{
  "num_hidden_layers": 16,
  "hidden_size": 256,
  "num_attention_heads": 2,
  "num_key_value_heads": 2,
  "head_dim": 128,
  "intermediate_size": 512,
  "vocab_size": 32768,
  "hidden_act": "gelu",
  "norm": "layernorm",
  "norm_place": "pre",
  "norm_eps": 1e-06,
  "positions": "alibi",
  "qk_norm": false,
  "attn_scale": 0.0884,
  "bias": "all",
  "tie_word_embeddings": true,
  "parallel_block": false,
  "init": "normal",
  "init_std_qkv": 0.0203,
  "init_std_o": 0.00359,
  "init_std_up": 0.0203,
  "init_std_down": 0.00359,
  "init_mimetic": 0.7,
  "optimizer": "muon_variant",
  "learning_rate": 0.00462,
  "lr_mult_qkv": 0.4,
  "beta1": 0.93,
  "lr_head": 0.00661,
  "max_grad_norm": 1.0,
  "warmup_steps": 200,
  "schedule": "wsd",
  "decay_fraction": 1.0,
  "decay_shape": "linear",
  "final_lr_fraction": 0.1,
  "batch_tokens": [65536, 131072, 262144],
  "max_seq_len": 128,
  "doc_mask": false,
  "train_tokens": 632200000,
  "max_steps": 4684,
  "dataset": "wikipedia_en"
}
Each number is 500 + 50 x the weight over its row's rms, rounded and kept within 0 to 999. Layers, rows and columns count from 0. Numbers have three digits each. The size before them is the row's rms in percent of the matrix's.

# layer 2 MLP down (transposed), 512x256, rms 0.0475, rows 117-142, columns 128-255
098:509560497584495525508510520541496436478491524608432520424538456486517438526573456493574479568535536484495551523517434491466495529423468472486505465511572411453447489544531470546469511516462541377525475465497463419503507530495405449502530504536537502484438493491472507521474498486509451554535653485510575473451544411401499513496464526491562441567516555565474508432528453453508558580426
094:491569467521517475529424383520538551465556511455533504500463476512544501541402509505496482496627524562510494435525540501479509489462447566569527501504476559426497592529481521515426557475585574538525469520485499448451477467505378402477522410445486562505543519501463573440539504511402545523469437500513533600498522450518538541442473575389506471507475485549637485532509379480496558554528
104:373531503540456484491424464530461541534508497509431544435511429414534482425505472499542501429584481508582455511485553612559553476466528444485534453466482425424579554462454530580476480575496506601534544506508422619406529421490546527563471461410519507461466495389447526513467499598516467504506398529525528482438493401618427509457544478419509480500550557548453527503559422412492503500471
096:570469500446590443537463556506476400474467440528495527476500537545402485467410456596559449501538539466504574406478392583535522380568585470504532423460540503629586487513486484532479547449476488498480430564458457498448509508452505516522462441509486501489541498537551480524615395471542506550458544438523509540476513476503486485442562468466456543538439547494480475511517527479551509520510
088:467595544458547506453490504505415516469375490409443473478448565540494498595430485552556520421425491465496518497467563539397471439532480474514512570551493457445490485540565540521501451395524506565452535551584510465612461574556534462535491446462469519518375511475515465458446506417573539578528509434428538532538486579466566512516568510423473474529570506447487414567468553550603517569541
093:404473570592510479589452559486469485539597528525520585361483473457516526352518563499471562503575487533488540513523492509417361466399508508447532504542572554540515432526501506502491578561470454458505400557436532506498544462454460461496510446467556566413545494534477540492585462503630573468457476565453477536547458527468491468544585476527448474500490519485509549477406409474461467419530
152:539543479509499507537598501466459555475488459445525448581511419486491514521599566505421516518509463551330519557449512472519564463549487523513548442528527476504493508473500472451503507364516411355447451460489516557412513528454441531504549521535514488523613585438472438573463539627534427469439491533459497563431512464465570449553493514507595485505555587361489480530522492456451498518533
105:457477440511480466511538461468553406494451455535515465437515526494486547576442490489536337495448492428567524581439432459443539622475518546429459535555419563462522420495496473430505558539446502432488518576471434506523466498551477470577442505535550487441563556521554539579509493401471491527446478527559581427534448466396498488560521527468551545439535501533460433429427503504523457540469
100:514572523548560431465420425444540486505476500536446488423430396432503515515507375443580523508503467495459568465482534542442604475555534412536487459605573494524499598467458532614525462524493516483416521523581472497488449538572496465489554405527443520520523516450509472494560511530484577565517545522479506451542531550468438456527429521536422486507516438484524462480550587443522516446426
095:548439481484473494468466438550431459551451575480511464559484576471525503435441624421496492506571432489532471525449461486459534465463601456395504496605504581489510489559549554517399456493479451564578486529539505485561462379489416619499487516572515524548503546552473474499504464439500515577408591516444468494633447539550520500442510572463579486465464539511398466450525484537547485484438
100:507442590536481501426504534486477451470502592450498461522471541481506421458595499529540472479554529533449512526530465455468469520535574554464558533511485427438485583430434462542480506483468481538423533507476449396510479561491512500542524472555491501538527514482475500521482434530446453544576511421370371548436462426486465491504545507582409452428435537477505430440495492496492511451521
094:502546471448557561483498556534544504508458488502530435523535521536521459412577427481501514552527534481578591458497502534454463532495544563603484432486478427543407494442502463529450495450476547470472447511551511473473442536586474548517497479497552540530391387449507541533564438461470468396474518540493466575517510602502450614557382544497451514497459503572458487441498434417521522562554
097:537410512496559424510508466517588629469463555411531546516489478529444490478516430524488449531449476585528555592524519456514535597453502542428451415472463517561457574528619483538480505554488505475432502473424438497504501577526556510522579465494466483494441439525535492499491515504409535468530448505488512414516445603450501461522518496428499451583510534463595460542472454568503566487451
096:463538548463552488531543520600544515456511506461393490492473547449512568426493465464457435484443431499379470477424515510435443605560537555497479555474463525428493500574481520423467507457475515554559501519468549576500540533503470497467443525480524490425465493436586548467479562421487632427547498481445464461578485492483553416524525502511607456597488482511606419497556470439539451580523
106:532444539500470519503514508583572533475544430560534513453554487522479477494533514547559468411526641541537460567516515506492367524496508422502599529548482396411408517384458449586487546456516493571442563452462504420561490532496544496581468456467557608472508416475521501550508422467522525400341551466466546432440474509466510509583491518490565542380513443558505484408490535550462463404442
093:496516538520549493459471504493455526431449556531497532541539470462508518461406602471477493496562478546550536446491493473576462617573552476481388457527635494481547527487512484503516511522518533470524455553551600429514475456509456552461514519484425413514477492460453525516555463504438555533570490547468505558495449482518458510471468448510466549618555527581467545392586484527571576550450
095:471519402549542543546523499551489634491499508443435533385424434430380536486516512418460460472527497476559514611484539464447505471550456397569481517470440536510539531530491495493525559463539575550640561425486474508542541498487481531478483533483505486457510482447493418451442540570491473501515423494594458484538492564532458519480529504513540576534466486564533525525592479465453409540449
098:557546513430464577499445474543519511440438520431472469531615596437563492469391535567609514465533510583507522475451564421427557454517596469473541430551561498436528539544556546475504483517492546517502530555504523520496446411518563509416462527621509462451547525621418391557573500523523522562447555454429444515474507427525573528506481545572474562516507493502501544414540549450535548430537
105:464544509595396595501480517522529523456515577436481472450392503476578479449509564497552575380525530498478521430478532518530462388496475478411591482584581530458525449427473420569614519508454509504559471577528426494462475575543526451440423504602461525541404554478508501480493439468444467395541477583562566374448441591405453503549501460467401491502369513517507574413449531520528461480488
095:528507440532553620565558534512523486425449445584436475507547557588547543526520552532407464538540504548443475534496502535556466509516533502479545506427566502524523459448532495460493547492469510459388440379500438421636622389439361455446490484509525460479481520419485468453562493513524610474497490565432531416472531469499519483531519551598484515572532560473422584457516513459569474498578
094:468466564475480529410454480418495501472526470508438498428581507548523578539462506548471504601475475522515493474438524447491489456545630441572528484450538466499440440471403472490474445405448424463546396462502582497550446471504458472504553525467446498435485502407605587528619505526550619515444482457483535423406498578501573575563427505522427606531583495541506462438485524541531533515563
112:487409576585599547561533506483473578486443427547484509469404585491526392510429484570452487458526459438584466442571542506524454473535511488568588571523470452586520384475432437442528573559488439556529555566538457438544533431465562542448488479517501556474486567510461429557507473507633547550476532531643593494474379546484495497470474506574524521492460583492533522479536466511460534475489
100:464494513534551417504472429559462564438468460493460431433530500509446528429517474441550507519528511612551602462526503507545548547490477440500456421486550510452536514489454575491549445473474519514400508456491472499405472469411535461501516625496446447467471471522446519414542519572483464526486503469418455496501540594503478524574490460506498538506507483490515563518505501497400480432579
103:570498442491494460609450541474582483450487437435482511435513466526485541558450584419447487503499495394434464601525434536437468498485525470533506533479395450469529488511497467564530447466499609571613472561519472549579497498463411468511401589577564462481513512480544458456495566502494505567452563589464521569506555494558561487442517570549519507482463518546454518529423466544485539610499
099:542481550453472502586490507529481498543497446467537446531430537508431447473550530510482595561526538518429592553468440553430562554523511422432579551538561558499472512510483523461464459404460507460481462498514478560525527501486523485455483475476467425553480468583542479454499489557475443523540530492462478530471509603479455623467484592464531512412523499502422405470494606534542429590490
089:487535467550552536545459395482474524526468511543514517553536521432593493582488440561488451596606476576440493544444496496559538493494544503494540485404479572458470534485500522534515603452433448430507440493504505477508480440458493671482566505406516485482495517519504551571543430572548413424576515452461463487434528517551537587469544432500518534511472609427513490468435510469342523527472
# layer 2 MLP up, 512x256, rms 0.0721, rows 118-142, columns 128-255
094:534488503559488514572471463419526496478478479496489514474457555512537561497574461464585440478478531594558513512529423530541532448528442484553622566499475552473553531435433513402451491586490459537560472491459541559486517464467505475554479410483543433455458438602538440545556512443557486498492528515462513482548577499444564446586512575447582451503493508566464475474535513544604354456557
106:579439589500505529473555496460488506552509409507544506488496416534523575462472505459451488531461504537485530356523377523520464416529505439521487563504456391473589573482452507510500471456491537543412559521469520480496504538518495514549506565582470500421477494487468450529570439464559484549527499412489546601607466627522473592530605539580504523458525470464547563605467605513503499546574
094:530528465510583544558482546404501562550524561558470543592490511478512565534458565435458577479496580486550519524466472442534530536503519478501523493437465551531402523489619465396469488462476544526550556481508524529466498495447457481411511466484501501504598451406504499485417521507531524397405414529508476560590522513517490568328566462502488584454479519427547478475479461459572465509546
094:530525479536540492512505453523606504548561454474599575521474498507532476385552575460440462584585571532458466578533461535602601421413455528454469402438476584456414525450464475478481482535551471410643468518497384467489462429487484487432511514428595470507512498509473531444537519538485531474512489577445508551413507490520488531433447494549521536497405426523505594521490488463525496518412
098:489480397552473479405498558499538476563543450551543585503555503451467517504519558598446491468569488439519539523568490479568427480488455478522459610566554556442491504499454561479516554608552458492427527444510564535554450328454388520534469490483564482475556518525499525456506577476455525483441510412472490475496470470476475467534585525442439446459489457388481560506534522514473457569505
128:546459455491491441587591473459473500557455514490574464566491496443433544496575523510414498428527482443494491506459474567533547428511496529448510453613607543403498464516490528511425520490483440538494438429530550551578447574471469509506611463545566411553552470483509497465445510511511483473436510524454563550439513567487571491539447477499445588471362528475491438527489609473536411438551
101:482534573490497449541437421501495503398536480498495513563466480551566504486542437483526577506514462485476505478580567528709493513595518430446518441505462566502502467419530586542520530502575427526387537483568586520449490516411495522510483563452485503514433451519467549521498564547436539484538435531434544484503456482474570496459494481415425440524529431459468552444637477481543478502492
102:492471456452516413468536484517535492512434438447459505503544425519578532521408472536496534515529492500484465516541435509469517574463486483552630486482558472599444621544479472479530501497496496512488496642472584550473509470525508480506458512608563548454520532491539444431483506507545526534500464442573510493435425524635397535485389472534513497403469409563545452561492459498462456491578
089:489536399459486470525469614441585488446499528534394373477604427537413558483617544551474479435586520470430509513428517451566467546518430461551537532490534514487530561480419557469603568490578472512411398407481480501425504435483431503508389569614487455480428464511482488533547452531555439548497522514515487490453504448507436549549487468498520483611501557519597513479565498549456577388480
091:473499535500459494618471400446493528542527537513552560492459515473499608469453520493416502497516558453565454465457645484483531498509425491524505416462577607455580465501506457522445494585506489471553546398466482451461532540626456496449436554547528527500483500481538491541545572445521501409419502551551546527529504489520456513397535501524437566594514487427465537539514549500442404485429
100:598543585472517569518448446443499498417566573538444490443533515458510476482516474515420513545581474529504432584584503525551456560452446481515503564451482500526531530460537498521495442512495510430375519463565546485460587500537486494488518488578458524468509635459504477504472532565526552499541590551448501421510518517428402427508372539502452504508549491433450533540471490522596454636494
101:532533479426509382395485422500481444509427467533493472520500562483454447486519501442624526473441475513515516581470440524431505463482510494464455502448486499494495452498533521489683512577531512467547575497469558489466444452566451534439552479449450512527551577487490517564475442468520503503477489584528494462500488450512571545496515512548559518437461460518464490576482502476471568387463
094:533534473461553514520428558446518589454536517627495541478516515474469479483519543487518499518467398586477555510519440491494499516519499471531512504475434521436514523535506520439477502474585531526528481498465544582455471522368537462570476537488511387418489550448379439472523389529554525484497436535461548477521508425433561566413469437481472537433474554499574515520470490410520533507584
098:480557522436477509410490547391565522466548611447421585487448508470534509524482449424480450421478436471540471477568501509630502563540424525536474492483490554517567431477445497527455543425528526571514515467382531562488562497452480496497546456437514554571543518633487562518473546468513494516550443516535454467472451465465562447527451408482523498549430404579466498491620542466521447475524
097:532451557555511486564515518473552494524608518509493476487448508554397468518533486491565474492439483398442480508396533480477457465469632578489558533602464521579460549452477468493439567500469413562604452459452452541491480438509531474616479465535501504482513448482479524430582511509520509569480488472476394526504548503531493420505535453517440438458498477593495432601461479533451504553363
094:545498605453594546558536431509449362537470593537546521633515569467479443585528476573508463522419417515442518475559471461496472553538517538517482518526582539466493519462549460413494480481485499502412491514518543577444511522549528420432553446543575591490595442526455461558471526417503486528564527475480516472489486551476475436499501386528490523471442535406487562465593535561466451445545
098:534530529510457536502452570549582462469559598442444527559532499506521541514466416523479468514452478498519566540564447545553488478513558467553500515575557513595519501558538529604529511516463557565516439450452476539490539512389417562413470498541500558446491427443622441426456471509655408469470442530522498494517537408393503416497487479445565471547479489459545496493529479500569502504563
103:532445491491521424426519466513477542478404501530474494492514495499522507490396492457495423486539514497472640464441631554610530458529581488555503488460498552484434491476477488486443518535565464577402449500514516562468450517479512582545672533431524474489584522519495576528588518519573533587522577442437484551480379496524419473518648415584517428487552519512524514516505508559466510551551
095:456526486489514599476466528450460534448509544442385549509522549530464475580415550525588529505499489412509435530443469507491457569561471532484401510591485433503439557521615456485612489536491507482487480548500455477468627432448513427581441477510530517431522501526522510429447561445518393467515439492449508468574437502547558487473574458477498542525527503458425488506533463533542573505469
093:545531473482538474431488483529500509425491510498460544563456462464416434526441458427594409499517557490505564441568505572510492501573483610486532555540502478535429514495538447472531449570471593518569494517497518530626542379609509546547565493468564532454445578527526548555478529435503443543432543552527540517520462556464573402603654480461486461478485517483475587399464481549573506532435
107:483484452491459509462436340475466491443537521432491490491536529488551445489555467565494482485543475510511409553454438515440494433501553520477511566393415462497459620529536613518487544504495530513494513583470450536520402522554481394619529494474491452509461514512473530409513496481506534528500505458491436531458542448542438452519510572530482539513509486523466500509458580542580488517460
099:542487532523497508459487455469425402419450491525568400608468465413532486523510526474505459455447505606610570390496517496531448481455446434431502583561481499495623407489502495479472503529475585519466467446498452519486439472462475502489481556488453516569471517458466545462535443549497448491441478505458533509517533436527517498613456505392522530509527504401476430483591463596521534445503
100:500492584484499350481474478625560577442495440475476548466564507499554451531426488416532508548526519500401477498484427512553561509517523625362496466486535456501461491519422480506457590538452510491514516535595536499498486534490440533536519538489600591607532474524541510560520549492528494471464547541506569587463412426574534525440461411523515494535577453535529372440526559457527445464485
083:522545572526500522463563501516507513544547516590578517566503574462425504521408461537440483454432612518605530523391565533507535461472556582546512386581495536553547439403413449606463539512489535500509431638506536517513502451449548505536599541516510496548486509576548452512494465473445554443569457513430506545430569499473546455523496462592487481503468494547548449601508514529479489547527
095:566417493532417619506531587433442509462564521528390423527518494487481507459521603556454526481539492451508580411465477506517466482586504546401434502534488555505478488442557501497557527561512493522439509613573430511505493574576550475555387466589579481510445480462528545510456479537483536549476475556532492434486449545465445522472536606501581505481576443518539449525490578528457483493496